{
  "num_attention_heads": 9,
  "num_key_value_heads": 3,
  "head_dim": 64,
  "vocab_size": 32000,
  "rope_theta": 10000.0,
  "rope_fraction": 1.0,
  "tie_word_embeddings": false,
  "parallel_block": false,
  "init": "normal",
  "beta1": 0.9,
  "lr_head": 0.00405,
  "decay_shape": "linear",
  "doc_mask": true,
  "max_steps": 6266
}
Each number is 200 + 20 x the weight over its row's rms, rounded and kept within 0 to 999. Layers, rows and columns count from 0. The size before them is the row's rms in percent of the matrix's.

# down: layer 4 MLP down (transposed), 2048x768, rms 0.0246, rows 157-180, columns 288-383
# gate: layer 4 MLP gate, 2048x768, rms 0.0303, rows 158-181, columns 288-383
# up: layer 4 MLP up, 2048x768, rms 0.0289, rows 158-181, columns 288-383
down157,097,202,192,193,220,213,253,199,218,175,191,215,180,205,222,213,187,220,182,166,179,185,192,207,217,202,196,223,238,197,228,176,204,164,201,190,185,241,215,219,200,208,202,232,190,185,205,157,217,160,231,191,188,238,204,193,196,211,137,219,208,195,196,202,187,202,208,174,235,220,197,216,196,230,195,196,194,190,172,189,204,202,200,189,189,180,233,215,208,210,171,175,180,209,236,240,213
gate158,099,193,229,203,205,171,203,210,217,214,158,195,180,210,240,187,174,220,199,207,191,204,206,211,164,203,195,217,172,197,211,204,176,210,193,166,217,186,227,201,195,207,222,201,197,225,206,156,219,173,224,204,225,199,186,237,189,183,203,214,181,212,197,179,203,195,173,234,216,222,213,240,220,160,210,193,216,220,215,211,200,216,177,226,209,189,193,208,226,203,203,245,222,178,205,190,209
up158,101,164,197,185,215,234,214,184,178,197,215,186,208,210,175,210,196,209,163,197,212,219,194,183,233,207,238,191,184,184,182,189,190,211,193,203,207,203,190,222,229,188,186,183,175,153,179,213,201,185,235,240,175,189,192,195,221,200,235,189,210,252,199,195,228,229,189,201,210,191,207,208,191,216,200,200,184,147,184,200,212,167,263,218,168,186,172,193,191,170,200,186,195,183,197,196,189
down158,105,226,211,189,236,203,212,180,166,218,193,144,201,210,213,233,197,206,209,221,216,183,160,207,177,222,204,208,236,218,205,195,196,207,189,234,217,189,196,195,231,208,162,184,208,200,190,203,198,221,180,201,183,197,206,198,204,179,200,190,245,234,183,225,160,203,223,193,212,170,236,194,158,217,197,219,221,235,209,214,176,159,196,202,252,197,201,162,207,203,207,180,181,215,213,190,197
gate159,092,221,151,145,174,196,207,192,210,219,223,200,189,239,235,223,205,183,213,172,195,134,237,215,192,193,220,233,206,165,188,213,192,203,178,216,175,200,254,192,212,205,210,202,200,216,239,181,182,199,214,188,177,204,197,189,182,197,253,174,187,210,194,214,173,192,214,241,190,211,209,196,182,175,253,198,195,203,203,267,181,243,186,205,230,184,205,222,205,215,210,216,185,176,181,184,178
up159,100,156,214,189,183,185,201,216,182,192,218,166,245,199,186,208,201,213,222,224,213,184,183,181,176,197,187,213,220,202,212,165,205,180,197,203,226,198,201,191,209,205,193,226,228,197,184,200,210,212,228,201,205,219,215,236,192,189,218,182,188,190,206,177,196,253,214,197,178,182,242,198,179,170,233,190,197,196,215,197,183,248,222,210,182,219,204,181,188,220,165,250,214,185,222,199,180
down159,100,158,197,203,224,217,236,212,220,195,193,209,152,228,203,216,229,190,195,154,250,169,221,212,233,260,202,218,232,139,183,184,191,214,187,209,221,221,264,152,210,190,170,174,182,208,200,182,256,173,183,188,189,197,231,211,191,207,173,198,151,198,217,205,187,188,214,211,176,237,205,215,168,184,228,204,191,184,217,201,208,230,179,196,187,211,224,209,214,222,168,229,153,190,210,179,195
gate160,100,177,192,223,205,223,221,219,210,197,241,213,209,236,224,156,215,200,168,184,180,227,196,210,171,208,191,191,215,173,187,244,207,189,196,180,178,226,196,190,212,194,192,186,194,195,180,210,201,189,225,195,204,203,216,214,210,210,195,190,201,198,205,209,190,161,245,241,196,204,207,188,203,181,172,201,239,234,183,164,244,236,193,191,223,183,191,198,215,209,199,174,171,174,215,209,170
up160,102,179,176,200,189,219,201,189,216,196,232,209,172,215,223,202,211,177,234,198,190,225,199,175,208,238,156,189,217,194,200,194,212,174,209,191,216,228,236,213,187,224,214,186,248,216,224,172,233,207,210,171,209,199,195,166,180,202,234,234,189,216,177,230,186,201,182,245,211,235,203,175,171,231,189,182,215,184,210,166,160,190,207,196,200,225,195,224,203,229,247,177,214,191,239,202,219
down160,105,205,179,199,184,192,209,186,207,194,201,187,198,192,208,205,167,179,211,180,203,191,204,204,192,200,168,231,205,214,186,206,216,182,222,204,223,179,245,233,181,214,230,147,203,234,215,212,175,202,232,192,205,169,195,209,189,194,201,205,215,216,189,193,231,231,199,233,210,193,237,177,195,249,191,175,202,201,185,210,225,171,184,212,204,229,190,185,221,189,202,217,196,250,211,186,188
gate161,098,235,169,178,200,203,198,193,167,243,205,204,184,213,196,214,220,216,217,197,240,200,179,221,226,231,214,205,213,219,209,186,207,198,200,190,211,217,223,171,165,223,227,205,208,217,172,198,161,190,224,200,214,194,176,244,179,210,199,174,212,208,193,221,209,245,180,191,221,186,208,187,181,180,192,208,165,167,201,205,226,222,204,198,228,200,246,247,190,197,223,208,184,206,192,214,197
up161,098,218,187,221,184,201,217,198,183,211,215,209,199,168,178,231,201,186,208,198,185,229,196,192,178,183,229,206,168,220,170,223,199,210,240,198,215,203,210,178,237,182,189,179,187,153,189,166,190,208,223,166,201,174,217,201,157,234,178,194,229,203,206,168,178,169,210,198,212,197,201,170,221,178,183,191,195,192,237,211,193,200,191,154,196,188,173,196,257,193,197,194,224,190,213,160,222
down161,100,206,212,201,193,190,215,223,192,190,202,192,238,229,214,184,218,198,184,220,206,192,171,209,194,195,194,197,241,200,170,217,219,209,192,227,225,220,217,239,218,180,229,182,185,161,208,218,219,177,201,213,177,236,210,216,228,200,190,184,180,191,231,206,199,203,219,192,207,200,188,228,196,226,168,195,200,235,180,201,191,213,203,194,191,192,205,220,188,210,193,207,223,209,205,227,204
gate162,098,215,216,227,220,193,180,193,197,208,193,210,243,178,206,225,185,220,207,212,186,184,192,197,184,242,218,190,206,203,197,212,203,226,204,191,177,182,204,216,160,187,187,219,214,227,237,226,190,154,224,202,219,205,217,179,197,212,196,195,178,216,184,201,196,204,191,217,194,217,214,223,216,207,187,191,190,191,192,194,170,223,248,254,186,172,219,192,178,204,205,208,163,215,171,227,183
up162,098,183,194,216,148,229,190,170,225,176,226,220,204,194,150,243,214,191,184,217,187,212,182,206,197,233,183,231,232,183,204,213,187,202,229,173,198,222,190,189,216,187,187,196,201,212,198,198,189,220,213,205,196,212,174,188,205,196,170,194,207,212,188,192,178,203,225,205,176,168,218,220,164,220,197,222,221,228,179,224,173,227,160,214,147,238,206,184,199,190,171,230,188,197,200,209,209
down162,099,241,204,217,202,203,189,172,205,153,183,179,192,170,154,173,205,212,221,229,204,231,217,188,199,222,213,204,237,245,179,199,219,184,193,170,186,182,165,181,199,171,197,180,213,232,183,231,202,191,183,220,223,241,198,180,232,193,172,203,222,224,205,204,181,194,174,202,215,197,190,217,229,224,188,246,198,216,215,202,184,202,172,177,168,200,219,175,180,189,198,215,206,193,197,204,176
gate163,095,227,188,193,193,196,205,200,195,182,169,201,232,174,191,209,207,242,157,227,232,185,170,178,200,209,238,193,217,221,206,208,211,218,240,219,225,205,231,183,208,213,210,198,205,191,171,189,179,203,191,183,176,186,150,208,181,172,204,206,193,207,185,226,211,227,208,209,226,237,211,148,207,206,176,199,206,170,219,172,210,205,190,167,181,194,196,220,179,207,189,199,176,229,199,184,192
up163,098,186,211,197,209,194,211,195,226,181,213,182,237,194,200,181,206,160,202,214,229,198,208,178,192,207,218,164,195,230,213,209,193,207,179,238,220,207,191,221,210,160,231,216,222,186,209,207,141,184,170,197,190,175,178,202,170,217,207,230,220,200,215,199,228,200,153,203,205,192,211,193,213,229,192,224,216,207,168,183,226,240,209,210,197,195,176,198,207,181,210,253,215,217,249,215,194
down163,098,243,218,215,196,168,200,190,205,164,204,189,207,188,199,179,174,231,203,175,187,200,183,201,190,232,191,194,227,167,216,207,206,218,199,202,183,233,213,183,180,196,220,208,221,194,202,221,184,205,200,212,236,185,207,173,234,185,180,141,179,209,204,221,208,207,187,174,199,156,162,221,198,220,208,213,206,206,187,195,143,215,186,190,254,217,248,194,208,203,166,222,204,191,193,218,180
gate164,099,190,193,192,198,223,191,190,176,217,206,207,197,182,178,189,188,200,181,187,207,141,224,227,217,201,221,181,230,202,194,193,209,178,201,168,181,210,179,181,173,204,225,183,211,172,231,195,217,181,171,194,218,213,170,196,221,203,224,172,169,219,209,200,198,200,230,217,221,201,185,219,213,199,216,195,197,205,192,192,191,213,189,219,206,189,222,183,197,217,206,184,177,206,201,188,156
up164,099,180,175,246,200,190,222,235,214,233,169,195,192,191,198,177,203,193,193,215,227,194,218,186,207,215,197,200,222,180,221,151,193,199,229,194,207,169,193,246,238,214,197,184,206,218,179,210,237,191,190,235,218,192,216,192,169,190,218,220,196,206,180,154,186,214,172,202,152,180,223,180,159,191,183,177,231,175,191,218,187,210,218,186,200,195,210,214,217,187,200,225,220,181,207,222,178
down164,099,190,198,200,218,218,244,217,218,199,173,186,205,169,208,207,201,200,216,178,179,167,198,199,214,177,188,193,187,216,203,196,174,209,209,190,239,229,193,223,222,219,173,170,211,232,225,183,235,166,261,209,200,221,246,217,201,182,185,159,184,223,203,188,207,164,191,196,191,179,231,188,220,194,193,210,188,186,172,191,202,205,209,188,208,190,212,181,210,212,164,224,202,211,216,196,204
gate165,104,201,231,207,177,203,198,214,210,187,208,249,201,162,201,208,181,211,196,163,191,229,161,178,195,186,181,201,184,243,219,209,234,146,210,182,199,190,223,206,215,204,226,180,230,221,216,182,215,200,234,230,192,228,226,263,204,199,224,175,204,191,224,189,197,197,197,226,170,190,202,200,195,219,213,192,211,194,222,225,184,253,169,199,177,218,227,209,233,215,182,206,196,206,215,217,191
up165,102,219,237,212,202,221,201,172,196,230,194,238,216,211,172,158,223,221,146,218,211,177,163,199,186,197,241,197,214,233,214,255,193,181,191,193,193,201,206,196,219,182,202,182,193,228,185,182,170,184,200,191,191,181,181,206,194,219,210,189,216,213,192,216,213,173,209,187,197,193,187,216,216,157,173,214,209,222,203,210,206,194,223,211,201,181,200,188,220,222,199,187,189,219,177,222,184
down165,102,195,205,206,187,201,247,198,231,210,177,233,177,190,154,186,201,198,196,192,211,171,197,197,195,208,161,188,159,241,185,203,195,172,217,218,168,164,210,210,203,185,222,217,198,219,177,177,195,189,219,229,195,213,216,232,259,191,175,176,220,181,221,206,246,193,228,206,176,206,184,212,235,201,177,187,203,186,182,164,194,206,186,193,189,220,204,200,215,190,218,218,207,181,211,203,198
gate166,097,192,192,209,203,165,208,177,204,221,245,192,200,180,216,205,186,241,229,217,221,176,218,176,220,200,181,210,203,270,186,211,215,203,196,188,213,209,232,199,182,183,182,200,205,199,202,192,211,184,182,207,238,190,159,204,215,198,218,241,228,198,188,188,197,169,217,189,205,206,217,233,185,221,218,192,231,181,144,194,180,247,213,153,225,171,204,177,236,213,188,187,221,192,210,234,202
up166,097,183,206,195,190,209,200,211,197,198,216,212,226,229,175,199,221,205,212,225,204,181,198,183,195,196,174,214,205,195,200,217,152,233,188,198,207,183,182,148,187,215,241,184,190,220,183,234,174,176,195,173,220,193,191,224,194,201,221,214,199,174,203,192,196,168,162,168,202,210,208,198,230,182,210,208,208,193,211,247,187,213,175,197,186,239,226,224,230,212,212,189,200,215,227,226,188
down166,099,221,232,176,209,220,228,231,212,193,214,183,216,190,212,219,201,201,222,186,213,211,186,171,216,202,190,205,172,177,232,191,172,181,208,183,201,114,195,207,192,200,201,162,187,196,189,237,182,211,179,230,213,209,194,211,200,216,182,219,200,197,189,160,173,174,178,188,204,202,185,227,219,181,214,204,207,191,211,188,180,195,193,211,210,183,211,189,221,249,181,209,168,218,214,175,197
gate167,104,192,211,194,215,188,202,216,180,208,188,215,196,214,165,208,187,202,185,231,190,212,184,213,188,204,206,201,230,197,180,226,206,182,227,180,198,206,204,214,187,214,177,172,228,209,163,184,224,176,244,211,203,174,207,182,166,177,179,207,147,199,202,154,197,163,208,172,216,211,198,202,166,207,208,217,172,191,183,195,210,204,217,173,188,206,235,162,157,223,163,251,235,206,200,221,206
up167,099,187,213,203,226,238,202,203,202,213,229,204,175,188,219,173,193,207,205,218,218,198,187,196,204,199,222,211,196,167,205,203,209,210,211,178,189,200,185,202,157,192,183,206,191,183,209,173,178,169,226,209,194,193,227,198,198,214,207,178,235,168,201,188,188,188,168,213,254,168,213,204,191,210,178,201,226,180,235,181,195,166,147,189,209,155,212,224,185,179,216,173,194,190,208,231,167
down167,102,214,223,220,194,198,238,180,208,179,211,251,202,186,197,207,175,240,197,183,232,207,227,218,215,189,167,213,196,233,203,218,236,171,178,201,219,206,172,210,171,219,191,195,233,242,195,194,211,222,190,193,188,247,187,190,202,203,191,203,197,200,191,171,168,196,188,215,208,205,174,191,187,218,208,187,225,181,233,202,216,223,200,211,206,201,195,205,196,203,220,232,215,212,190,181,175
gate168,092,199,217,188,231,206,184,187,187,197,183,209,195,158,219,204,176,202,171,202,164,140,206,186,193,172,233,189,196,187,173,161,204,163,206,178,184,204,209,211,175,219,210,190,206,184,223,184,199,218,174,193,191,226,178,121,225,226,224,153,223,196,191,164,162,189,232,199,220,176,175,227,207,179,215,200,238,201,230,185,197,204,224,209,172,174,179,182,212,215,170,190,209,213,208,220,198
up168,102,205,223,195,179,186,174,236,211,224,169,212,221,190,207,199,211,200,174,195,198,196,191,162,193,203,188,205,171,186,193,198,177,221,228,182,226,191,214,205,203,202,209,231,194,218,187,178,214,203,209,155,192,218,188,186,163,200,191,186,187,238,200,192,201,213,154,178,202,155,181,179,232,210,242,208,206,173,209,165,206,186,237,211,183,223,201,168,213,161,223,203,153,228,210,199,206
down168,098,213,205,217,219,201,208,210,208,198,216,194,184,209,189,197,188,198,209,249,213,258,243,178,195,196,201,175,155,192,216,191,189,196,203,202,172,287,247,164,201,212,172,223,195,200,203,179,200,232,240,199,207,212,184,194,218,210,212,217,211,193,219,178,208,187,186,183,197,197,188,153,206,185,191,200,207,180,208,199,182,200,208,213,195,188,203,213,225,221,227,168,211,217,220,206,185
gate169,104,179,199,226,210,184,165,161,211,252,239,181,215,217,192,221,204,180,170,212,204,189,178,213,220,218,176,192,196,193,212,191,215,216,206,216,199,193,227,193,216,156,202,205,203,223,188,205,197,177,192,171,204,183,251,187,200,174,196,200,205,197,252,213,203,234,198,208,167,259,199,226,188,193,222,188,173,204,162,197,203,215,202,173,198,187,204,176,194,207,203,207,217,227,208,199,209
up169,102,183,204,203,220,161,186,182,190,144,239,217,171,191,184,222,206,208,196,223,216,236,194,169,238,204,202,213,189,226,175,227,196,205,184,222,222,203,177,199,198,198,184,223,221,202,203,202,245,191,201,217,202,194,212,172,180,217,215,187,216,220,197,194,245,146,182,190,191,184,218,150,188,204,194,227,216,227,205,212,209,191,206,182,201,178,206,220,229,173,197,148,219,130,205,218,200
down169,104,168,229,207,172,199,204,187,209,210,222,220,179,190,230,205,224,194,198,186,186,194,150,221,205,218,226,231,256,190,220,223,219,161,192,183,208,208,200,200,176,145,209,180,177,211,205,181,162,207,228,188,198,192,195,214,170,203,174,235,203,223,193,223,192,227,174,197,197,171,187,182,210,163,189,233,172,215,202,214,170,192,212,194,211,194,208,163,209,220,188,198,215,208,211,160,202
gate170,096,206,202,200,200,193,215,224,168,186,195,176,211,161,210,214,192,227,212,202,164,227,195,202,230,217,181,216,175,191,184,188,196,201,201,183,194,196,183,182,205,210,198,213,198,190,193,191,200,176,158,196,206,219,213,204,197,215,242,202,196,174,237,209,215,210,200,198,188,184,226,193,192,182,207,223,196,211,217,224,207,205,237,176,213,186,184,248,161,204,200,183,177,191,210,226,222
up170,096,200,195,215,210,180,172,201,186,161,224,246,226,201,222,173,211,199,207,185,162,220,183,166,176,228,180,200,199,223,243,194,194,199,197,194,217,190,213,176,193,172,177,213,199,196,166,213,174,208,204,201,221,197,208,184,172,226,225,252,252,192,181,192,163,199,208,213,212,222,200,197,193,186,173,197,199,177,215,176,179,195,173,171,188,218,198,175,193,231,228,244,205,184,208,209,209
down170,099,203,183,187,170,194,150,211,212,196,196,216,189,189,203,179,215,228,232,190,180,181,189,207,203,202,184,183,235,189,198,215,174,201,206,199,187,196,184,176,248,206,183,205,169,205,185,206,211,188,203,178,190,179,246,209,203,201,190,191,206,175,197,216,198,206,193,208,186,183,219,226,188,207,210,191,206,208,200,228,186,205,185,198,207,161,244,153,207,194,206,179,174,212,199,225,210
gate171,095,209,197,184,177,209,192,192,214,178,245,191,208,229,200,220,193,186,219,168,184,204,195,186,238,161,201,217,206,236,188,208,183,201,206,244,202,214,199,210,189,199,205,209,230,203,218,220,199,186,207,215,239,219,221,192,186,205,201,161,204,221,228,206,208,205,229,213,176,205,235,194,219,195,237,232,219,193,189,199,195,181,211,206,223,188,217,177,159,220,196,216,188,182,224,216,224
up171,091,183,223,222,209,211,211,163,176,175,190,207,216,212,220,179,211,204,204,210,194,183,238,167,240,192,206,200,174,173,190,214,164,196,181,184,211,204,163,192,174,192,194,186,200,174,200,214,236,181,195,192,209,204,199,208,238,224,168,203,224,187,204,189,168,199,219,183,222,204,205,223,203,211,159,230,236,184,163,205,216,176,155,224,209,179,217,226,175,193,191,212,186,237,241,186,219
down171,083,208,207,159,187,185,204,206,207,215,170,220,210,198,205,227,178,188,167,220,198,234,187,182,187,210,228,190,206,167,217,202,166,190,216,155,199,94,199,201,179,212,195,184,194,196,215,179,221,225,202,179,204,217,182,205,167,230,215,206,171,197,200,209,232,200,186,216,204,202,212,212,187,215,191,146,206,207,191,229,191,198,197,177,178,220,153,193,209,248,230,206,218,188,163,197,203
gate172,099,197,182,164,187,208,203,211,184,218,202,233,188,205,212,203,199,169,202,188,190,198,177,192,211,177,208,203,213,207,199,193,201,192,211,186,183,200,213,231,172,209,199,195,201,233,220,221,227,188,248,189,180,216,208,173,211,212,194,172,188,212,250,204,203,172,213,149,204,207,223,212,196,186,206,211,225,185,244,204,218,180,259,200,203,205,223,235,213,230,186,211,199,207,205,199,184
up172,103,201,232,204,207,216,203,170,193,208,212,181,210,187,178,200,188,181,166,208,207,204,191,203,208,194,203,185,219,213,190,178,170,178,190,211,185,185,195,205,199,165,190,202,194,181,182,221,192,185,157,217,200,208,195,189,223,196,206,189,187,233,211,210,171,230,193,179,205,147,189,194,192,216,222,188,198,181,142,175,228,177,229,192,222,222,212,192,164,205,170,186,223,212,226,201,220
down172,100,186,190,213,236,185,206,162,187,208,243,212,169,186,192,207,212,207,230,164,175,210,219,172,257,193,192,239,192,200,213,213,208,187,200,167,200,203,228,189,222,207,203,193,213,210,195,224,159,179,231,205,197,204,228,173,235,215,178,189,215,188,206,220,190,217,205,203,143,211,181,206,174,207,210,196,218,204,175,203,187,191,238,204,201,186,193,178,202,194,184,194,200,221,251,196,212
gate173,100,229,191,189,235,235,192,162,193,201,184,198,199,201,191,209,151,162,195,200,181,170,194,223,225,215,213,215,215,218,193,203,179,202,246,165,196,211,198,188,218,200,211,263,197,190,189,213,216,202,208,184,221,203,213,201,235,219,223,190,201,196,189,213,164,187,237,196,204,240,237,190,202,211,200,198,258,201,162,193,219,183,235,202,217,182,185,204,189,211,181,213,205,213,240,199,217
up173,099,211,168,227,211,205,193,208,226,201,185,181,186,190,188,197,159,193,180,175,200,193,196,207,183,186,194,200,160,185,194,194,190,218,189,194,203,200,169,174,247,209,223,178,186,197,172,206,235,216,204,183,221,217,199,180,189,203,213,237,201,179,168,187,174,177,209,195,181,223,176,192,206,246,201,192,224,211,242,178,178,197,207,203,204,197,202,229,190,205,203,176,204,221,193,223,210
down173,096,179,225,181,203,207,188,226,180,203,195,198,202,201,205,174,173,208,145,186,223,197,199,207,212,177,211,183,204,194,221,199,197,210,174,227,198,186,197,211,215,209,209,123,187,201,210,195,225,208,226,181,198,223,182,151,161,163,199,240,160,196,174,198,219,192,190,214,194,205,211,252,182,229,188,186,209,236,230,150,181,205,161,195,212,207,212,241,243,189,220,187,189,211,213,200,238
gate174,095,157,190,189,171,186,205,237,185,184,205,212,230,198,224,164,193,188,212,177,176,205,175,193,199,213,206,173,228,220,198,210,194,216,161,220,203,173,198,173,184,177,217,215,224,195,222,224,234,180,201,199,198,200,208,187,195,208,175,182,169,194,184,153,199,190,200,193,222,180,184,227,181,213,170,194,194,178,203,220,210,182,239,184,221,188,199,211,198,166,160,241,200,198,211,174,188
up174,095,210,214,202,223,224,174,188,184,206,193,202,190,186,194,218,174,230,214,196,201,261,205,221,210,189,168,169,174,182,225,200,204,200,170,189,205,197,194,228,251,177,209,191,192,171,213,188,225,259,195,203,221,225,171,196,167,187,200,214,201,167,203,201,171,200,175,206,169,226,204,184,204,201,199,184,201,224,228,208,192,150,167,230,215,197,204,192,230,181,207,208,209,194,193,193,220
down174,096,223,218,214,224,175,220,183,187,190,190,233,204,187,176,160,206,239,200,218,208,166,221,178,223,210,185,192,197,209,180,172,169,206,210,181,180,159,193,176,174,199,226,215,224,216,188,177,216,176,198,183,176,199,160,212,235,201,227,201,202,197,200,186,200,221,241,215,243,183,223,187,221,181,179,199,228,184,185,193,231,205,191,172,218,182,191,184,187,202,194,183,173,210,176,248,196
gate175,099,214,185,193,201,196,214,202,210,213,185,196,186,187,210,223,208,190,224,180,185,190,183,183,195,198,188,190,208,204,199,190,202,217,203,196,195,203,193,180,209,170,200,209,182,194,192,214,181,202,205,213,199,186,219,194,207,200,213,186,161,251,238,210,221,248,199,193,206,233,209,176,219,189,199,210,220,186,203,167,199,237,169,186,194,197,211,220,184,217,166,222,201,203,206,211,227
up175,097,183,227,204,197,195,227,231,223,194,208,222,150,185,190,248,209,201,222,192,185,189,205,218,222,130,222,195,242,198,151,184,201,191,180,208,178,190,205,180,211,204,213,198,185,222,168,221,227,206,238,226,228,211,197,199,203,180,205,195,191,154,203,201,211,177,203,174,201,207,210,203,179,201,198,223,212,190,189,180,158,193,143,209,213,195,164,208,196,182,208,206,186,166,179,200,207
down175,098,184,210,185,227,212,200,185,216,192,204,155,175,201,202,192,232,186,188,206,201,225,203,195,177,189,223,213,193,185,221,207,207,195,218,186,172,195,190,199,215,192,179,177,210,213,167,198,200,195,200,171,205,216,209,198,198,186,182,212,191,206,190,196,217,195,180,203,216,230,160,207,174,198,207,225,202,198,221,213,198,205,179,206,200,190,184,232,183,209,213,227,216,206,228,177,189
gate176,106,232,176,189,171,222,182,172,207,221,213,194,192,181,206,212,218,214,184,178,184,168,191,216,176,167,230,201,187,201,193,190,192,189,213,179,182,209,211,198,176,184,174,205,223,197,251,225,244,192,209,229,217,205,232,191,182,203,215,210,174,194,194,211,191,190,192,202,204,208,220,218,188,218,186,175,199,175,203,209,180,194,166,175,239,181,156,179,178,198,163,209,185,186,195,182,237
up176,104,217,163,234,187,223,176,161,194,212,153,250,198,236,189,211,154,188,165,227,238,208,178,184,211,207,183,176,201,172,215,224,186,193,198,191,219,204,201,230,199,191,203,196,233,214,215,203,212,187,172,193,185,218,209,172,200,217,180,212,198,214,177,202,188,209,186,186,236,226,204,208,194,184,219,206,195,194,166,169,182,175,201,201,224,220,217,192,208,205,189,196,182,183,191,190,204
down176,103,212,180,195,208,225,195,185,211,199,194,192,194,211,212,202,193,196,186,214,184,214,196,212,194,226,159,185,197,174,213,205,191,176,193,202,237,173,190,183,193,199,186,164,240,185,223,179,173,206,202,202,189,202,187,199,209,193,194,193,197,213,178,202,190,248,237,209,198,168,160,214,245,202,235,196,240,203,197,199,152,205,215,198,212,209,188,204,201,222,182,192,223,213,200,173,193
gate177,100,190,223,201,221,187,193,219,219,219,194,171,248,176,174,200,206,189,207,191,231,180,179,196,189,242,203,199,202,180,202,242,195,168,228,215,203,200,199,176,198,220,177,220,194,201,150,160,216,209,190,225,198,219,237,197,157,185,221,212,158,228,196,209,192,202,226,205,238,194,216,198,187,214,178,236,196,236,204,233,202,203,170,181,199,184,211,183,226,213,239,181,182,189,170,183,201
up177,100,205,172,164,208,164,196,214,203,194,204,198,171,198,183,170,196,212,240,228,204,226,251,198,195,190,192,226,200,187,209,210,191,201,228,206,210,210,194,187,197,193,200,190,179,214,185,206,185,209,212,203,216,239,196,178,199,198,212,187,221,188,199,172,212,191,255,196,198,199,200,193,206,187,229,202,211,233,201,222,227,182,202,200,217,215,175,190,198,221,190,171,200,193,205,200,235
down177,101,198,203,200,229,214,206,182,158,207,202,216,191,191,207,187,209,206,232,193,209,192,211,217,206,196,158,215,225,203,221,200,228,218,206,205,221,188,176,217,184,188,218,168,199,192,217,209,175,203,244,235,183,219,205,204,229,191,203,210,216,206,209,188,202,193,175,183,187,178,211,209,176,219,187,245,182,196,178,209,185,198,242,195,187,188,186,244,182,202,169,202,225,195,210,209,211
gate178,098,192,202,210,207,178,185,195,174,175,193,232,203,183,207,191,184,220,190,143,204,203,185,199,177,196,183,189,256,170,209,188,225,227,214,218,212,196,216,166,219,174,177,213,220,207,210,200,195,201,224,211,178,214,194,183,158,219,176,204,193,200,209,197,200,186,212,245,219,216,204,171,185,189,186,218,196,209,221,236,207,212,208,224,177,214,147,200,178,201,197,189,167,212,188,183,213
up178,099,208,170,221,188,190,182,218,207,196,199,216,206,145,184,178,196,189,177,180,234,180,202,184,225,202,208,179,233,203,226,208,190,186,195,194,224,222,205,181,212,213,171,193,185,191,209,216,189,202,168,228,184,190,251,205,183,171,229,188,200,189,200,221,183,209,210,207,219,184,213,200,191,182,193,193,209,206,223,197,192,222,250,198,203,222,226,207,218,173,196,204,206,225,196,201,229
down178,098,186,203,190,188,163,202,198,211,180,208,217,201,245,228,181,197,187,185,195,207,198,192,167,183,183,171,161,220,192,226,174,181,185,212,218,201,203,207,194,168,173,219,219,186,219,225,216,221,185,188,195,247,180,190,211,183,212,195,206,211,196,203,174,197,163,194,185,237,212,240,232,202,221,161,211,195,201,191,222,200,217,192,196,188,204,217,178,201,183,192,174,210,216,194,226,239
gate179,105,201,195,189,214,162,184,186,187,228,161,228,200,202,170,183,184,223,192,208,224,191,179,225,189,189,199,253,202,181,180,213,182,191,193,200,219,210,167,187,203,217,189,196,191,220,187,200,230,170,225,185,178,191,167,188,215,187,204,162,196,203,202,180,205,196,206,196,203,213,215,188,211,172,186,198,218,205,214,170,189,196,213,212,224,209,202,244,204,198,196,149,196,194,213,228,218
up179,101,178,225,146,203,157,238,222,183,194,207,207,205,205,227,228,216,211,204,220,223,153,211,208,208,169,192,195,195,214,190,174,199,198,201,193,211,177,231,185,217,232,194,190,198,187,209,223,188,197,232,207,212,223,173,182,214,241,216,222,177,213,189,193,206,231,199,224,226,239,158,194,212,181,204,187,247,191,189,208,198,212,197,195,184,225,196,209,197,203,205,251,239,211,221,216,175
down179,104,164,210,204,180,207,205,188,167,208,190,196,203,191,219,186,212,187,223,196,192,205,202,179,222,222,206,196,202,222,195,179,179,185,185,206,180,159,207,192,195,221,184,195,234,187,195,191,189,208,208,192,196,168,156,202,256,234,204,216,189,202,166,162,205,209,241,195,167,160,173,227,212,193,184,208,195,193,196,218,163,195,208,188,219,202,188,231,211,157,194,187,246,159,192,214,183
gate180,103,226,195,210,211,236,205,190,173,199,191,199,218,198,198,159,201,205,200,206,186,243,207,188,196,182,193,200,214,175,217,220,191,191,205,221,205,184,189,213,213,206,219,234,226,193,210,195,172,246,174,219,185,176,218,211,200,210,232,226,238,208,214,155,184,201,208,221,194,207,190,199,191,222,166,218,224,213,193,202,218,179,193,185,178,203,167,185,221,202,213,231,207,190,178,210,201
up180,103,177,187,192,201,192,242,200,235,213,178,208,186,195,166,204,196,205,178,229,200,224,206,176,229,200,199,182,177,174,176,212,198,170,220,198,206,185,158,192,202,207,184,185,213,245,188,204,193,225,184,193,195,196,210,192,185,209,194,203,173,175,235,167,175,216,183,201,268,182,214,174,206,202,226,220,209,166,179,181,177,204,195,149,198,164,193,170,228,180,201,182,215,225,218,197,216
down180,105,205,226,205,177,197,190,195,180,234,170,193,154,197,190,194,244,190,193,216,228,175,199,200,211,185,160,180,230,169,183,198,211,195,192,179,189,166,208,140,193,204,203,201,207,213,202,205,179,223,222,213,188,232,243,207,220,197,228,152,225,183,208,192,196,155,204,210,205,192,253,178,183,185,285,227,213,228,230,184,204,191,186,203,189,187,213,223,216,216,191,178,202,219,202,196,242
gate181,093,192,195,205,167,207,219,192,210,169,187,199,187,203,221,207,211,207,190,203,195,166,182,201,200,217,203,175,216,204,183,173,190,187,220,221,196,199,214,227,194,176,185,210,209,206,251,197,208,186,206,185,160,213,220,221,175,207,174,228,220,187,226,253,233,202,218,261,217,208,218,191,158,246,211,186,200,207,222,179,188,192,224,175,179,185,164,239,220,206,202,197,120,174,199,197,181
up181,097,190,223,205,195,168,174,218,184,174,226,203,196,218,200,190,181,162,189,194,187,219,207,198,188,218,188,192,213,209,199,215,228,253,174,189,201,178,172,229,186,205,187,220,188,205,215,212,199,205,221,219,213,172,206,213,232,195,194,214,227,197,229,235,182,215,161,170,236,219,217,204,184,188,188,211,202,187,223,181,187,202,203,176,198,206,197,229,202,242,177,211,199,184,240,201,211